{
  "n_layer": 13,
  "n_kv_head": 4,
  "norm_eps": 1e-05,
  "warmup_steps": 0,
  "final_lr_fraction": 0.1,
  "doc_mask": true
}
Each number is 500 + 25 x the weight over its row's rms, rounded and kept within 0 to 999. Layers, rows and columns count from 0. Numbers have three digits each. The size before them is the row's rms in percent of the matrix's.

# up: layer 8 MLP up, 704x256, rms 0.088, rows 499-529, columns 64-127
# down: layer 8 MLP down (transposed), 704x256, rms 0.163, rows 499-529, columns 64-127
# gate: layer 8 MLP gate, 704x256, rms 0.0831, rows 500-530, columns 64-127
up499 102:499509511505488479491465558471520507503493493502490524470517487501466517473503481505500507487468511496452514501525511482449467571532490524545539434533517519494500483485498509504480553510525500
down499 103:509535494498506469492504494516537493484501488479463499513524514510501514516542532500511500507507490476536461532481547541490540496497474532503442470459550485512458475457457514544495497507499520
gate500 102:531519539483498451523489526516495494491480495506517529520563508493480497496498484482493503495504532494511528504487480487506500503513459490477535448537523492504529500484494487522489527468518487
up500 103:519500502502485521514462491541488469474515524462498516551480524518503507490480492505533471459507466509443502495522512494479447533449500523494519501484503528476435475508518494516449525537518501
down500 104:465508557482538438504502488510459485484483542460471500491530497479470494535500521482502488481468525509532483541451517465505495454477492508496483524502486495484479518492507500491505513509501505
gate501 105:496521534499482515501494547515459511474521530550491514503501491498498490464484552504507516476500546545527531529488468490510499495502526463516522499517508500496515470480555485558535551509476484
up501 106:519526512525474486448511477538490480472524483533461496536541515488548515474463479501492507492497480482466500511499514499548481505507530460517504504504497502497535506501512508469471449456470489
down501 103:488505487465520490475478458495579467503478502502488536533489493539525451489495467511486510507516518541484533501510485490500465512476527467478463477488459518512546509506515488530520467476463466
gate502 094:540507534488491487504488496507486492509497433486528493514521488461546522485503503513483504497519467492523515512511515485488489486513504516483543467498537444499505503492543526525496515477513480
up502 098:499570459468511497505500534472524529466467529447496493455514482502512499533524539474536479503450557534525491509533506471505485486526536505532495500507433520494470506514541507495519506459506506
down502 096:474495514476508514509496545510509508516518548495517522499468468500517512526518486557515491469509517460498536474475515563518515509511468523459493498477490528511494481495459497458500470531484524
gate503 098:515486481474455502483485493543474510457494540500486522459468536517501482475510520478538513514504488492535531540452493450536491494523520500503454482526493517492538535460480479472466488521519486
up503 098:517490495493536534510499491486509495540497476507490499468552496510524506491521464491456534480486556465501509521534451521504501436473496481524527496486439462508475494532491545514495509539498511
down503 101:510531482513483482503494468525503503552484499465463482492554493516493540476496486487495509502474510504495474498505504475458525524509484513542482500521521477499510517498556509512474509485531474
gate504 095:486547504520504540506486518468508487506485519522495498528532462495501500520520524501519518500481497488524469480454490521466553445541478452509537474487455517517463554500517501517474483468527494
up504 099:459489471505538512520488522521528514531536476508488494506565524450441479475490500504472527530481518461494530500499471520487519562485508517497488499516500489491470530467468471493482477493514502
down504 101:531469475508506477504521470506500508461535482482500484462519523500499512502473542550474495513508502514509529484524492542460472505511514513496485506540491523491514525477497505475481488474482533
gate505 101:509505515496515502512472523504504550461459520478479504495498485505458502519467496475500500485526528556487520437485491511503517532464443541521487510469442510527529506487523502509524523485491510
up505 096:515493513457523493439500530486516520475554518553515547543540510506503513504505507471497526540555485509495497518498486481524491514457499546523514493483481458514504513492523548480504507466520488
down505 098:491472479508548541446496514476480490491520490481502493506474492517520509516501529523521476494492533501503502501525489485504538514508483488511502517504512574556492508495541499463529490497443523
gate506 099:529506460487493532497486496488456491470511528510490541506507536484443500527492504464509529501481468519498515516503499536455499479521504461525501496490494513494450527449565495512548478531494461
up506 100:509505495509511498532494538528512470500532477532505498529504483481531519519505461470464535490502516515489528515497477491498509509508454505457471482508537500465521447513491532505487475520518520
down506 100:489535474451533502480531569510526496514456518526494505517471475486459524461519462487497505481504455478538480510475493523475492477516486541470530495496509527533508453496485490478470477477463480
gate507 106:475452492493475495534473517500502487506463468529539459500504481501421499474472506548522446517497486479528550457455499497528504544477485511510507512483511523469534478479466490521528508512483519
up507 108:478486503483504492499478502456458508478510472499495533529509519514494475471484509502483523532506532546494499518498546479499482503505502483483507497494479455488424519511506511464529522487468517
down507 105:507530494476540478528524475498471557503504503492442537551533510505515482522501502512466488504543522488498462517492545477491513516518490479482468483466526481508507539504490482476527498521505534
gate508 103:495539492514489506511469492488449534498493481541528465547475448484503497466497485480490476509503480504475484515529483462505483530490451484509473498480508512487506463511486503476486523519520571
up508 108:515544509515471509510495521467489538552479536519510491504475465530478466492510480483471479503481492520446505526529494502526475526498481497524503487469488505493496497547467439478458513518532518
down508 106:449505482482503539498494508489462470531534523490524487494529540511551504499521519472502483522477487451473500479471455509469487490512493535462531468473556473512505479481521504509500500514504501
gate509 102:520468440454509458537487522530510492454551485479511523473524495489522532476541502455537474484494536492523491521500501511543502489496509474519494529507511490521465510487529532500503502540492466
up509 101:489513470538480480496518498470521519457515440494530460472537507506519517533458476501504510494495470519522472458490504472520491507470508467453464486489511521485517513494543492519526460555481495
down509 102:490507445443523508500475515502490509477497524497513502458509479511450530513516514496534486510483501478478491502501474499444505512452515514495512502504491529492442495525501544508471519510448483
gate510 102:464515498517492540545515540476504497502493535527470449472527479475521566490509546524520479460490520483477482526505512454508480489491465479517520465447473458471484505495505523523499542519445497
up510 103:451517507537489499528487478501498512554499523482505463484513540510494452529515490500519470571485522515475497518504546508497472545476463475510489557527502505490484487501545525468512489504485475
down510 104:516537522538545527524541529491534493513511492490479518472495518539481493476482484483505509509534507501473461468529534467494468523483456500498512479491500503498466515506452506491440482513464467
gate511 103:456511504508453473512477487524534484516475515458503505508528524448447487524487492514531514525511506482518511498536533517503468512528486516520468500526485496559514496524478502474526475464494460
up511 098:466496481521527471464497502481476487478512510567492509491478542519491533506533490510494442525512498518506498510493484463478561498524535455447479531469511495498521488467468482516489575493497471
down511 100:490494509525489498508488489498461495498520476534479495553471453547499495509482558490497522541490492536497484493460509463534524515456522496484485482492482494475506508509492465474497534539509525
gate512 099:501508507476510502517516535554497468505517465480522545512502470466536463500494481488517518514506498504510491496503478463500503506495527476463504522477484526524525505504500491531507499506515469
up512 095:468497501545528498511497507525502510511466533516491526466518529459516504490483470478494522509509549499470482523466489492548503500533499484493517540524478539512513479528525491499509505488458496
down512 097:485492468490481497461516546467495482484527462488486490488502498531525496511501507499488522528518521485519445494487522515510470499499476518519498521488467520511520512441525487485441515549526487
gate513 097:459512499483499484482499495467511538465518496496512519526492483497512484487459527530485488456459494467533482503485534519474530530515540536484550480516474481476468478470485510548447462476525502
up513 099:471457562444554495507466451488507467456486483484484512488492482493493520492490541511559468522494517490500539465495514481471499465546468493531478515517506475463476491526485547501501464475523506
down513 100:555475510481495527523565485500501499547511544485485470475465529496539527449492484505519484489487519465496498501533469503542518488532523517543486502492481454470501497489511498533490480467513515
gate514 099:475507507504452493524454497496536485487551505489499473496492528521480512495489500475505520506511453496461528535533489511554492484512501490480484468485479462510479505498518523537531487526516480
up514 101:490505492496563513494503442509507504519503486483509495484518433517480527481479485488529504532493504543493545453490499471453474528528528512491514509526499525508494516500514477492541522465510518
down514 103:474555522518488467503485496541508487512451476503481509545514501507495502504533486537475494511501500481485513473537570500509498513491477507476450509467512474487488492502499582464504520526506532
gate515 098:473499522476494493468542479505466508510515549501497507443487491474492501480483510469512468500507479495552534545513505474503523474520510493457563494493517495531536465492539487543489519504519512
up515 104:514518501468533481508451500498531522506521446513495517527500459506484528505515550487512505491494473566478500511544529506468517492456519529522470506461483535523509506512533484508496496520475514
down515 100:469504503514511506546509501479494487500476544494498489523460565519509556491478529488534476512519536511485554532495508518501504497504493483513459508515535486486498469467537541526504478506484478
gate516 106:488530531481544479517520513528510505496485522487488473515492510470502505486535495521525537494456509497497478479512489492500472515490469451545534508475475468556491442539485519459510503501532522
up516 104:552484510461497488513482540515486525515490520510456514499466501528536531501493469496534470483478500532486500525462525507486437535551488524503487491459504450489524538523498485509550467539498502
down516 104:446519462463498505516474482558513526490451496513481468486476536501518476520517504534527478493516512513515486493558514538509476519532524527507503528435483464502500508490525468513486518519493477
gate517 100:496502474477542477453542504494542488505477523528517521493475447474480483505496498475514551521498512530551517513500474498549518533477478542479503479518497445454506509498515472502470518470472514
up517 091:477537423489492504522468484507480473499525464498512488477505526557525508569493490537480501520507495553480489540491469546492479453485514486482567526485539489509512508479508546457495561514469491
down517 095:541481546492459477531469473525499524524510512484536489516498490511491490508502450483510515503517504532501489495524505509495527491548509491484460475463465515495574472464493462561521481460550529
gate518 100:478483513475446481518455513496466493518533466543490491520475507482483440464493502473536534501503468488543518513497507479471477513494503495496535554473481519545496482481479554471482474518521525
up518 102:487452528493458519507525464507476508517498508455501544447514517499490482528471466469512482492512510532464475503536503475538517513457493544484479478517499483518490460520471522465511487458531490
down518 102:520506440537495462556496519523527482455536471476504505474504485515494527523484499485490506542505497502542518482539480492515427450477524456502510484499492512497512503498463494527465471457508509
gate519 102:494489485499510492443523518474515521476546510460499547486550527552485516505517494492483506524475518497543508522467495495471488492458541490533508501504495503504435499505495498501512493442487502
up519 107:495460480515504561513524498495453509502452481468515520561508540488536508457478474522526464524500516518448509480470460470551493479518496517478508479510497534486519494565498492489506540527495546
down519 105:549465530536512491517504482538520480502492508476512453506498517507477413474503487509503539521450537485487497508521548486510545490523457487443490509525517500499518501526519519514497475482478482
gate520 096:474492465496489534491510496487531508487492504531497514497510503550517473495499529482557510506466478520487479518516464501488503538499464442490495488538513490481537474461490516457487455463500502
up520 094:494486482493513511514490548538502485490495444495489488482468500492510526521505455499465543504475467484491498491459487502435477518512519501485505453506503467506458471449500544479486465479486459
down520 096:485505483480499538471519518499525521497535488488502523514463543461496514475499539501547489502522505476489492500506573457514487470500539454478499488450505504484481494532520479518546508490490517
gate521 105:495526533493509432481534461451470519507447467490486536483511487492450452465461479443459510484506515483463538474522500480519545516490488511498476502482525472494504493490506504517542473531511502
up521 103:516523484510537523467508569474469506494522522476495488482473479473516508505508514495513532497491505479479513481578498515463497541504503503566504495478544490524506473466519463558524444524468522
down521 105:541520498517480475554496525508487486525491522495532523520536487472504528500506541502552515494482532501465537438518483533475563531491476519482527501504469477533511450534455484490509488516481487
gate522 096:465486474478537502510546523522536460446493526539495507519501489456500449528488469488503476527538483478441503488524526491492496537499494533516504515462496521480526499498524506516508508481530534
up522 099:498510481490518520471539513547515489461507534516494481479563517526520482465472484487469485511513499475494504515551467479493517492468495503571484509469518532489554453510503494463525473460485490
down522 093:489526534476518489514483495518531509494481518472484434492495503482477492446533491507548497501459479496510518467467536493511487457465502468513472483506493534470526503488532480477485494523490500
gate523 099:508515498464492434466481476478503513513483498505501533519475492506435462452483486485509496522486502491475484560499490485520522507517508470480495492494540535504486457480538512538494478500534491
up523 097:484499489499537481508450502493514482478518459507491502482501501505519463465529508479508528468497484551516494517487496499470513474483458508493490500500511473542462543496493466526506493490507515
down523 100:518509507464477489511511495517476531501471455505498489560500555533473483474493540454474519527474519532488508466514497525531486490515520495489523499497532488469507484477515500540479475503478503
gate524 103:510494462521527502475518485528472516504512557509499492479487493500530508497468478535474497503495524498494496471494492524498529516513485510521517460465509497503458461527493523535506538506461508
up524 098:537527473517521549499512503515521531513482500467482481530572460469525478489481534535492512501538516509528544474480486509501469535499492500530546531501490526503496488537498494478457463416503516
down524 105:512504480488491496461495519523523517504506489485530509472508499482494517487547460529540534507502486523533508488522543506466529494496510529490564473474524488520482491506447499508498514515475472
gate525 103:545461524466508496503460493495495488474523458511463525482477529489487469503538537502482483448486534511495521527550502532529494505461487519521503475507502514533488510537512488491493523520493506
up525 100:461502495483494468518495486525517425499494471496506521511464521489526512539466499464508515492506465519498458505492505496530515537502465472460508490492458490500529530539499491544459499541508478
down525 101:507502499541498541540513468498516471510503481508493532550500469506517552481529482483492470540509460461524522520489496500481540477487483510555486513497507525533492500482523497489499509475434490
gate526 097:486508510503475528465493464468534507487471476488510464459495544484519516490459491485490495522531479496568510514485508502505483533512531524478491476458542470511516486487505495532512476469485530
up526 095:471468516515544548508516484483492530460513488516474453477518496508498459554533497494464476477519479469476468484489514520501494481423503519510502496506504492494481527515445503491491503485521527
down526 096:529504470509475458482457464480497522511519503488491458515499506478521491445483451509514511519500500495491527509525468546492545506507534474471476465547495484480492482480520511479448526548489541
gate527 100:538528509477491499484514514521526496507512491543501522473496510469501485490494532517516452484555513518489524491478522510494447554470493518509517495511529566483479506521462506502499541475482480
up527 096:515504505498501480510491481451519502491484484505460484468521453519492530467493551470484506477441485483503482476500464515498524536485502516484491508570441524481493508475500480544494508456542466
down527 097:534496480497482533520482481557441496495513510540490500530516538522532503499523483519531507497472510492540520515532468501487521466518479489512552466465523498497521485519516481499491468516492505
gate528 101:451492527473484498533498467480480510491493494507534491486505497512513458483512506503516516515478498496447476492506486503488480486477526452471522518518486479445513500488462471525520518494499489
up528 095:507510514483528508516494511502501534461514453507531485567510497481481508539520482500498494417488479498520496503492501469474512513528478478547514478511527495517543534500499477451524522513443489
down528 098:521522517467499510499502487534510489507529461517480481508532519517534501467490486482482525532493523497524529491503508523493532442510509553499462524502518476470503495512524532514466497531490527
gate529 096:498483521515482539473518514496520497493511469520462530490455546514484533515518500456537459486512488497507488471537502477510532497528521503496485496461512511531546521509546522509486538503484531
up529 093:497490522510524545500480498506503481526499545509523528523521507485474530532480506517524470515487508469490529481493507481485497493490515501485456487459469487512518489501511544516502500478479445
down529 094:516525482552493480505486502502484500525555531460483495520545507487509512453471488550506486469520501501518468505488489429466487484521500451522483492510474500516503503485447532528467531575509480
gate530 099:515490546480495497494511566511506493497501488485498498506489517515487497532494541522504490510513495532532495503488504509469489507469429496530482485519529529527434466469478495496510479529538525